Weights of a small GPT-style language model, trained from scratch on English Wikipedia.
Training: a variant of Muon for these matrices, 293M tokens.
Each number is 128 + 24 x the weight over its row's rms, rounded and kept within 0 to 255. Layers, rows and columns count from 0. Numbers have three digits each. The size before them is the row's rms in percent of the matrix's.

# layer 3 MLP down (transposed), 1536x384, rms 0.195, rows 705-738, columns 288-383
101:101121073111163070102116119081151100099130097139103129117176170110110146116123147197059137149096094154094113139101143090170106160119097108096088154116110099140107121115142124138112099124137112149113126133085176089139110086118112124104171145128120136149154107133134149137097135178103125074
097:129118118150126107175151135124136116130076129117127134153099138097117137104153128154120148153139132117156112126161143108140126125147092099166129143133109146154094153139149123138118109146119131117146124083104151129123114140114145138166137140092105140143097116123144118140126138121106104157
112:139135091122119100123128145096128110149095116107123165119189141124140122127137158126103167152088145149102134107061103125151154148120087104135109149158117143163199142159170112125106177148109169125122131106129164109101157121101152120132147083122149203133099160134165113150115097114132132142
089:125156120157111124164149110135110070125102109121155132119080130091142176110078138084174150122165161126148080136171147164094121100123179121137143157137129108157146131100120149097106081146133110167123136115134119151156130134126170152130135195138146105110124153096143145079112123107164143172
029:170126127126151134136131117123121125111121127110116139119123140140176133116139123136130097162135132130108147154138144123185136119129131149120112146170178142114108111125131082118178122137169094127134155096121117133145143088146140061154052130159138094127152125131096134168119106143125107145
102:197116213137131123128143191115125121158130130122163166104145104138113140069129099088168151120140140101085117111113116113179135097148107109117125094119121084137172130111141130101116156125152146174123137139118141106142124102155137164150060169127127134144106119117132099120155133119146124113
100:161104120100143186117098113126116078146109106085132103093142120101110121109121123142126114140093128127134131117099117161115154103123129119087130117143166128108136136136137150127109099118137135121187140112120191127140103118128129162107163150133161101120105091121172144094133178150176143139
106:141112170101104171113140100118153112121121134148113115130097138141156140116132103134135142154133145132140166136123130109132134087066145133129134168142177143143118156072116090109130125126101122124118132087099133124129155131092144150118132105172120151099098118098140103174136135114136097159
101:140130142150110115129163124189079104145125102111130148172099082117112120126096130149102112147115145111156156115101140105132094113119122122129165109127110102141113116161097136109091097121150081134110177121177135139112061081129093147089142109094149139119187122146112100107128158114145137147
104:119117096127141118088167137140122142130091113079132108127119117124123135135093138128107117086119132110149098093149160134124158151125174160168164146099151129130128120130178133116126135110137100114138117182201099139130147122128151177102180096102103136106102142137177111120075146122107173175
034:134096108113146133131102186134096083127111116132081160092114122132181120139120113154137109075151108142127115116120153111167114126116114088128157157141108128139097099182138149116143088160128091168102156116150172128110107101103126134117139096093090111094083099141134121100121105114142123142
105:127092104102142139093148110127144135150090101159184179086106148125143111127126152146150190165168118129092151117156110167148135076131103160141123110149101163128107141118159128171147128162141147127132122156103136103121155155084115130104084172172151121147121125144123137102143098140116117161
100:135141119130081108113107105141114148136133131084153121131172167113133154129142136109106140155122125137131135134147167102115104121163138140134062124113121117139132119096133098132090151171130134127138130141104130138083131132152110139104103137132102118122116147105129178150124138123149091124
103:142150190111137111132129136083129101145116163076113131135122161141096196124102135151170138133111095131105128116111175154101093111136082133106130097155165143136157118114114179108166138120123146117109176099136097075155116134133088184113121153132104121110112105079141125073123151076091113112
108:113110129131127121113181104159145155130167128113122127112127127126068129117111120124144144152162128147129144167097139180109107146150140119180121128107107149121096142133120078174143129120194112140139169162118097080136085134125163112162158136131122154152178133142150123092175110105106066143
099:159140140118155076128110155123136139107158088104135152116098169131126111078132152147146125086153140128115152146137154085180128085157136128100101134099127191136152160132127137135092093128167094094073128110109165096117139100089206185133129163124145097080131120134128116103168125100128173137
097:102112149145140119116144132147117129119147129140156108151120144123178181128071089147146084136109136151148077124094161125128090141092161113094102105100187150106168135120130128129086163151145161123113125134182110142123085127105162169145153103148129121133093090137111141117103125104133155151
104:103111072164160165158159100137128185148098111130101088088125092120064149115122119112119160175142151127131121158139166144141113127120133123127095095130141106158129116112134136128112139150105138140084095084125118133113146171105126134119125154160115108134084125117100184120127099140101108122
039:090150113108118087119121121155101134104123118127106172160127117125134087170127131163122158103143146127131124126133151134148124097114098119152134149129159148127069094143127128167135124114084121126077110143054115119102123104158135131113105167091132144174154098180082086157136151131122152141
108:141122189154094096128121146117096087138153143124085114122163129161068124132107151132095122127146080124153156167133165152116098149116150115161113138104142096148098113117153088118117134143150112154114140147142148106154131133120100090115116119093195154102141132162153123182150149145118159166
036:107153185104137135125121124112152100140151118119143119119137125156087135123134127143150126125158114106124111089102130134117136129121149136135104096139109120119131094130120139123119109149120120141148154106102076161079164147135115160132148103125116095138151135156104182124152117212162156135
106:158166164128150107108119133107082130142118113155157137169148137158082168129111128151102080158143120192119134152135177151132109128137180137105118118115157098172110144137104138150167139094112127120127138144151126137140115155169139160146085099133084116143132148148137119128125113108109137176
108:137118139119094110162159103149147118091087142096131112174112140117144137107139151115098136158181124099158124156162124188151175115112101137151097121130142151121124177143129146119130139119159146119131163126145127155135127090129126088110145173089089129133127122124130169110150118150130125121
104:147115166114094125126149160108102150101125130100142141111125083102124127159113150115131122128103111099114120121102156126133095111171105134145132147149147113110146129099123088127096112128158106118120123119107123145112157103121152105128138137151159105102118154112122144136116117088091162127
105:125132135144086147115143120134125130095125151136130131111140132103137123114102127113137141106095174081124137127130138111145183125130133109109132140120152089102147149120107151135147117136151119140167153077146137150140133110142127130127121134139089136168169110103102100162109118102146147142
107:101105149125100130105132115169144108153109147125098148059116165100110171117144117108149154102124133121180124120096133126143167108159122119148119119150114135095114111150176124119122088164171148076123129132141135116091118092113146102148099133155138125149119149110121171117140149144120128136
103:147143132060113186121143132119092099111116127165129148115124093130132135133167092140126127121131144115100108111147110113116124118160150183146101118113091124134100136140159113103141118133140177118111119094102122149109152124158140102107103126115113142102112123098175136115114117135114102199
094:128132120145106139077136106087115137137131102139124096104095126136091091154123155104117097122130124166140130118099127158143123144094144135127127115145140087193156110125176104087146180115129143105177142165154139174147110119148126112117096147093175124118133093157097145134139133125107129075
108:118105135144125141160125155133145118103110130128138112108097126126117164144119098148118114135126109121121115071116134140101106145095135097108138107095099133141120123123162110120133157143127134097151139107164107114135123090157092131147093193154111171087109129173127145141154115098117156098
096:172093131109149153107115144149122160098135133150133128132111102158132126127083088155090133134124134151096114160135164096117128141164125107090155083107142150124220105114118139092111149104100120152102131092130125105125134145134136143123126110101126086167143091076125135083109160140083141099
105:115141143067136154097126094108111114107133135165168123122113172083127137124162110160131137132165204115147134165146161147107092108130127140064133115086082137135136129140150154097102169140111128169138162156103175131095115133107139138155134166118139156126084125113077114126096135130100108141
100:139112094115094094098103139134134139191140088159133146164149113099069139172116133111136139129136150136109095132131126122109105103121114130090130163132155139137162113134151089155083119137152149093096158127118114150110180178116139152158112134117106124152183128102138156109150123105137137175
104:151150155127109075125113133144172128137159126092143161093147095114130147120125131099110112129127124147095122074108115131136129096145102156110128112107149132125110149123153107190142150139158138101104100138135144116151109118156171075094152110144097079153128149078141104122124117114114119085
115:115117110103105120098141142111146165110083065100117130118118114148113133129133129086156110149147132133145109150113134133112110089116091134138119079100141142103106083105128062158170132125139120156157132133115134148158142151121093128117093155115062129156124094126139121122109113107125088121
# layer 3 MLP up, 1536x384, rms 0.197, rows 706-739, columns 288-383
095:128119152135089158146144147098166145100058140099157128114117113126151106140124148117120133142145133097124152178172084151151128124125123111142145095173175140139114164136156133150152153143106186109090105155118134140156085100089136149158114170101112126095168113161133118138127121069142110142
109:090160147098154112163148146080159110120052133115137130114092108149151146110112157134113153132136119139106113088108101113137125138118124172103137126160100143103143157156134088162120148145120110146127149112139188137138120083133140117198170119140179141142151095135079109123134103139135123109
103:078116150127164169118130135082149169129128102142099160157124149097077095156144131079096124150057130084093133140136123122113142144108125087176126088133058145094121128134093081143123122123099143108139134100131156105129131175119108081116103108084109142176116146108114144172128151173097154125
020:141081173093122155171145100127131137143110124136191090132126147124129157145163126065127163123124100142111142112122160100138092154101127150103069132130127110161161120129095150135106110145153103088098121160136107129137110120131147125135137118109101156119094141142164167161123153168138165128
114:120133127126148136145125111126152133103136149119120143127136133128116107132158137130097136073112098156138147094193109110114110118102103124144120130122081166122139096112147100154126109120095124099128126144153120122146127091082172125120123130144148132112148121141116162157125175138100179102
101:146094138112124162123112135157140164108128147099130142124142147119129151114128105127128117166166183113140140135096146152117151147148192127129112158143163134112142092110121116110178138122161130175120137111162121143129145080136164114165139079110120107149097088162114125124144133170146095137
106:098140126158178126138140086092163147142133115126151162151129114089148099130123112130112173089118119099120127169108094121145174118132156075129149120130131167141081117121076106127163104100127133183128127168104166114132140098108119147146148100120156116108128154097115135102166167203096114115
098:109128142111123139117131108141130106147134099136149131097110167115118157136142094135105133145127112107105128082098094128133135163128099155117104119119127144124140157093101128122131126115132129143136128162149160178156136117117119081114118174079135123123170116125096100156136156164140091120
098:160114097114135149126160142131127159111099149142133146118141136135150139191137153159105130105137126136169155097116149113129147081136155136115119122137136133113100125161110155124128139132115112117122153208135134149130131100125117147144115099124174134138101139124149118122095124118145150131
024:072157103141128079152118148145165136119139135134123133059144124152104141158140185115174153144124105133095146153134077157135113138123114116136154121146180139099166165094131142124124125132122096127136125091124120143129148102108142157155125110142113141159151085120165136140112101161104110141
104:099157095103104137130124126099137101147151128120110152131135112144118127193167098105121167138154093132135119082175104111152166156111152129142143125158133192106097155117122121141127136142114119106120151143145110120142168135144119142135106126156127119155121120140140108143119125127135138125
095:127115149098120119102148089122166152069111120148124129157154104136144138114138107107118121187158088153172123129108111152122107117155119140135113122111138140120135132144157125154103121118135107146117152167113090136115145133139123129151120173100124075133116080138138124102095124161124148117
096:131153092126138158142087180098138147150135161153118184123114165145075148085103139119122097163191139108120131138136165141117142124113141130097101159141156143123187154144078135121108133097119127158123136124143097148098140126064136149142097101127139161120101125126130092118164117142141127079
114:124090163128195098151104129138158167119168150138109112162146132122086132119132116123121105140132183147153162111116157148098123133097118124131132144108121123124144104104109121120116108153125165170121140146164117120114097154087146089124156134164122112130115119183134140102127145111139157088
094:219134117166135117092126137143151200112129107122112170129139129132115144123099145167179117070171097153116121113107153077103126089128134132104143101129100108103159130139139127093112107146143117127108161115142060129103144148143142125117147134140152128148128070130118071129144117143149138151
105:132128164094117119163088131130128131070140147125113136139173143111126079161122115137125107114125129145116095155168141120115126170159142166082141147133120100096123133145141136126125142144145129138093131117163109104100078142133128121109145106122125145139129120116143114135144182096107081157
099:109143126114096121119150107130115166129127128184160157110102141079099134129167112097126182120124143094129119165142178138109093150123168137109154114100167120136133122167130147118161092168172163145106107121107118149080127138109154159115124128129140080139119168128095172137150105178130118105
029:096110127092109133163103109133101124129152158139122133081101155189088115162128128117088103150108095105111143153142124119138088102107127174133127147107120119154171128169108156124140135130166148126153098108160138115178158128144083110134101129148115136112124118141122117093143121151121107106
106:148121097137138149165057148136110155126122126157130109136124113116120125102148133115126116123133142128123138105139140105106089099132142146125111106118174081123117132141114175161149095113142119147112123165125097157099133185116091118088123155082140127147089142106128137133135147131143153181
024:098124119134111126128102133125120159138104148143137104156135116185091115124107174114153161137182114107133177077119125114099117150075112160109111099152152145100082099165138137141113159167154120110112125151140120103115146161125120125161117108162077150110134101131157132110136132118068140081
102:156141099142126131133165101126143168172095117128132159156132141159111150162161137159117145117137131163107149113075180124130147132125155138085138115133097152130113178142120137120116114091140078089116145117159143104160131131106151104153114117083163130148120129134144125117129134111147140082
105:151128118101085166128160109116120106115135101129095136160096120143165191096147141100106097128126128135095151120101119129116131144126140134083135106193189134116068133098155148122156133127101142120131175096108129129119120148128199167089182155138133123112104135111105129107136139143161129073
105:114118152094107167142147129121149118074144141119131141121149092125111137141148103127094081161155153081156106156159097104146088126169139149124112118134117126136113139131148098112136158111135143107119171138110149067166121148139054105177094129121163147113138127161138096146089114114160133158
100:108114114120136162133109094133122146084157165135150129067098106154171148133118161156161111149110122092155115104149130106132099141133167138183126126157119123131127151136137132122119154109157143139135121153161106155144113134129094104159156094104186145168120090140139148167120170124168120111
109:099113121110121141117087131116141145146127133104119101133148102106134139161154113086119138134120082085160153133087106117137131128133132123085165129129116144095163115104112126145139154139112128129159134155144131130110125135142114129128121116120127109126118145143114123156128148122105142135
058:097140146061152162124128092117094102120114111162132169080094102127155114114120111154127118137135148069110103152097116129139130149133129103165120103121113128180119134140095118115151111122136171139116117110106096119136086106156164142166136115123129135066095166120130180068130125145099118145
102:122110173157121124118122172112130139141113099098102110140135085166158165169149098115111140100155125110117111117137122122110095121092075126133133134150145164121108112134100125131152147118128121109141051117118125141123145100112167096118124125140083109171112150124193134131125128146153150150
115:120132130126162122110131120110149119147120152156124146164136158161095138136171122125129156086120141145123147125156141129147128188102107097136161134176146156091146155116112140122118134142119119112141163115139119080094109146148104139132146082129154170138141152156105130098154113131148106086
100:114137112146095122109112124132150145091121131152091121134110122149141111142108147112124133153136087129092139115120140148163103113081180142084094086121131145152134143130147117157140131130125140104093109103136120183120102127137110159131093121100132154123137141125138140102114151153134168141
102:161179148117123143128120127096177191102122128138093123116082100134145121112110131141115143099128128098151143150130136098119112148112145099164101145154125166132090119108130119164093157106118106090151132156129129136103142143158171104098162156137132123153110088154132114084118172149184129123
094:124100147156124127109145111119117140133076146129075158125156135098103118174141133147112123166140124114121191125154131113151169099147116141126105154125180165080131148123170137124097114143090127161088161115138159143107115136114126105128139139121139091147191158157136154121116162117124117129
095:109132211143109109146126167128104124100107161173097116142140114118153108136126143128165156111098140103166112115152145148163129170116112134192162103143106164139114124123149107116139135106167134135120135154133123124116113100148121109141136143104132127110124126121126091110123107104117161145
120:097131159126142146102124134141136173178139143164128130142122167107126113158141114171095125140171107125100084146151119148090143126108158138099172142140162169081093126111106124122128144154145140111107119122116144143161162129129129139163106126092163144120107139123117119141183123132090121178
093:135128156141130123143140070065152110119123150117110159109134151150150147137145147144115144133106115181144129174119097148164144115109145116161130142129105128140102095126183095130112136129103110116130112161114115140119147170126127137110105118107076133143144111141107146073115100133110151144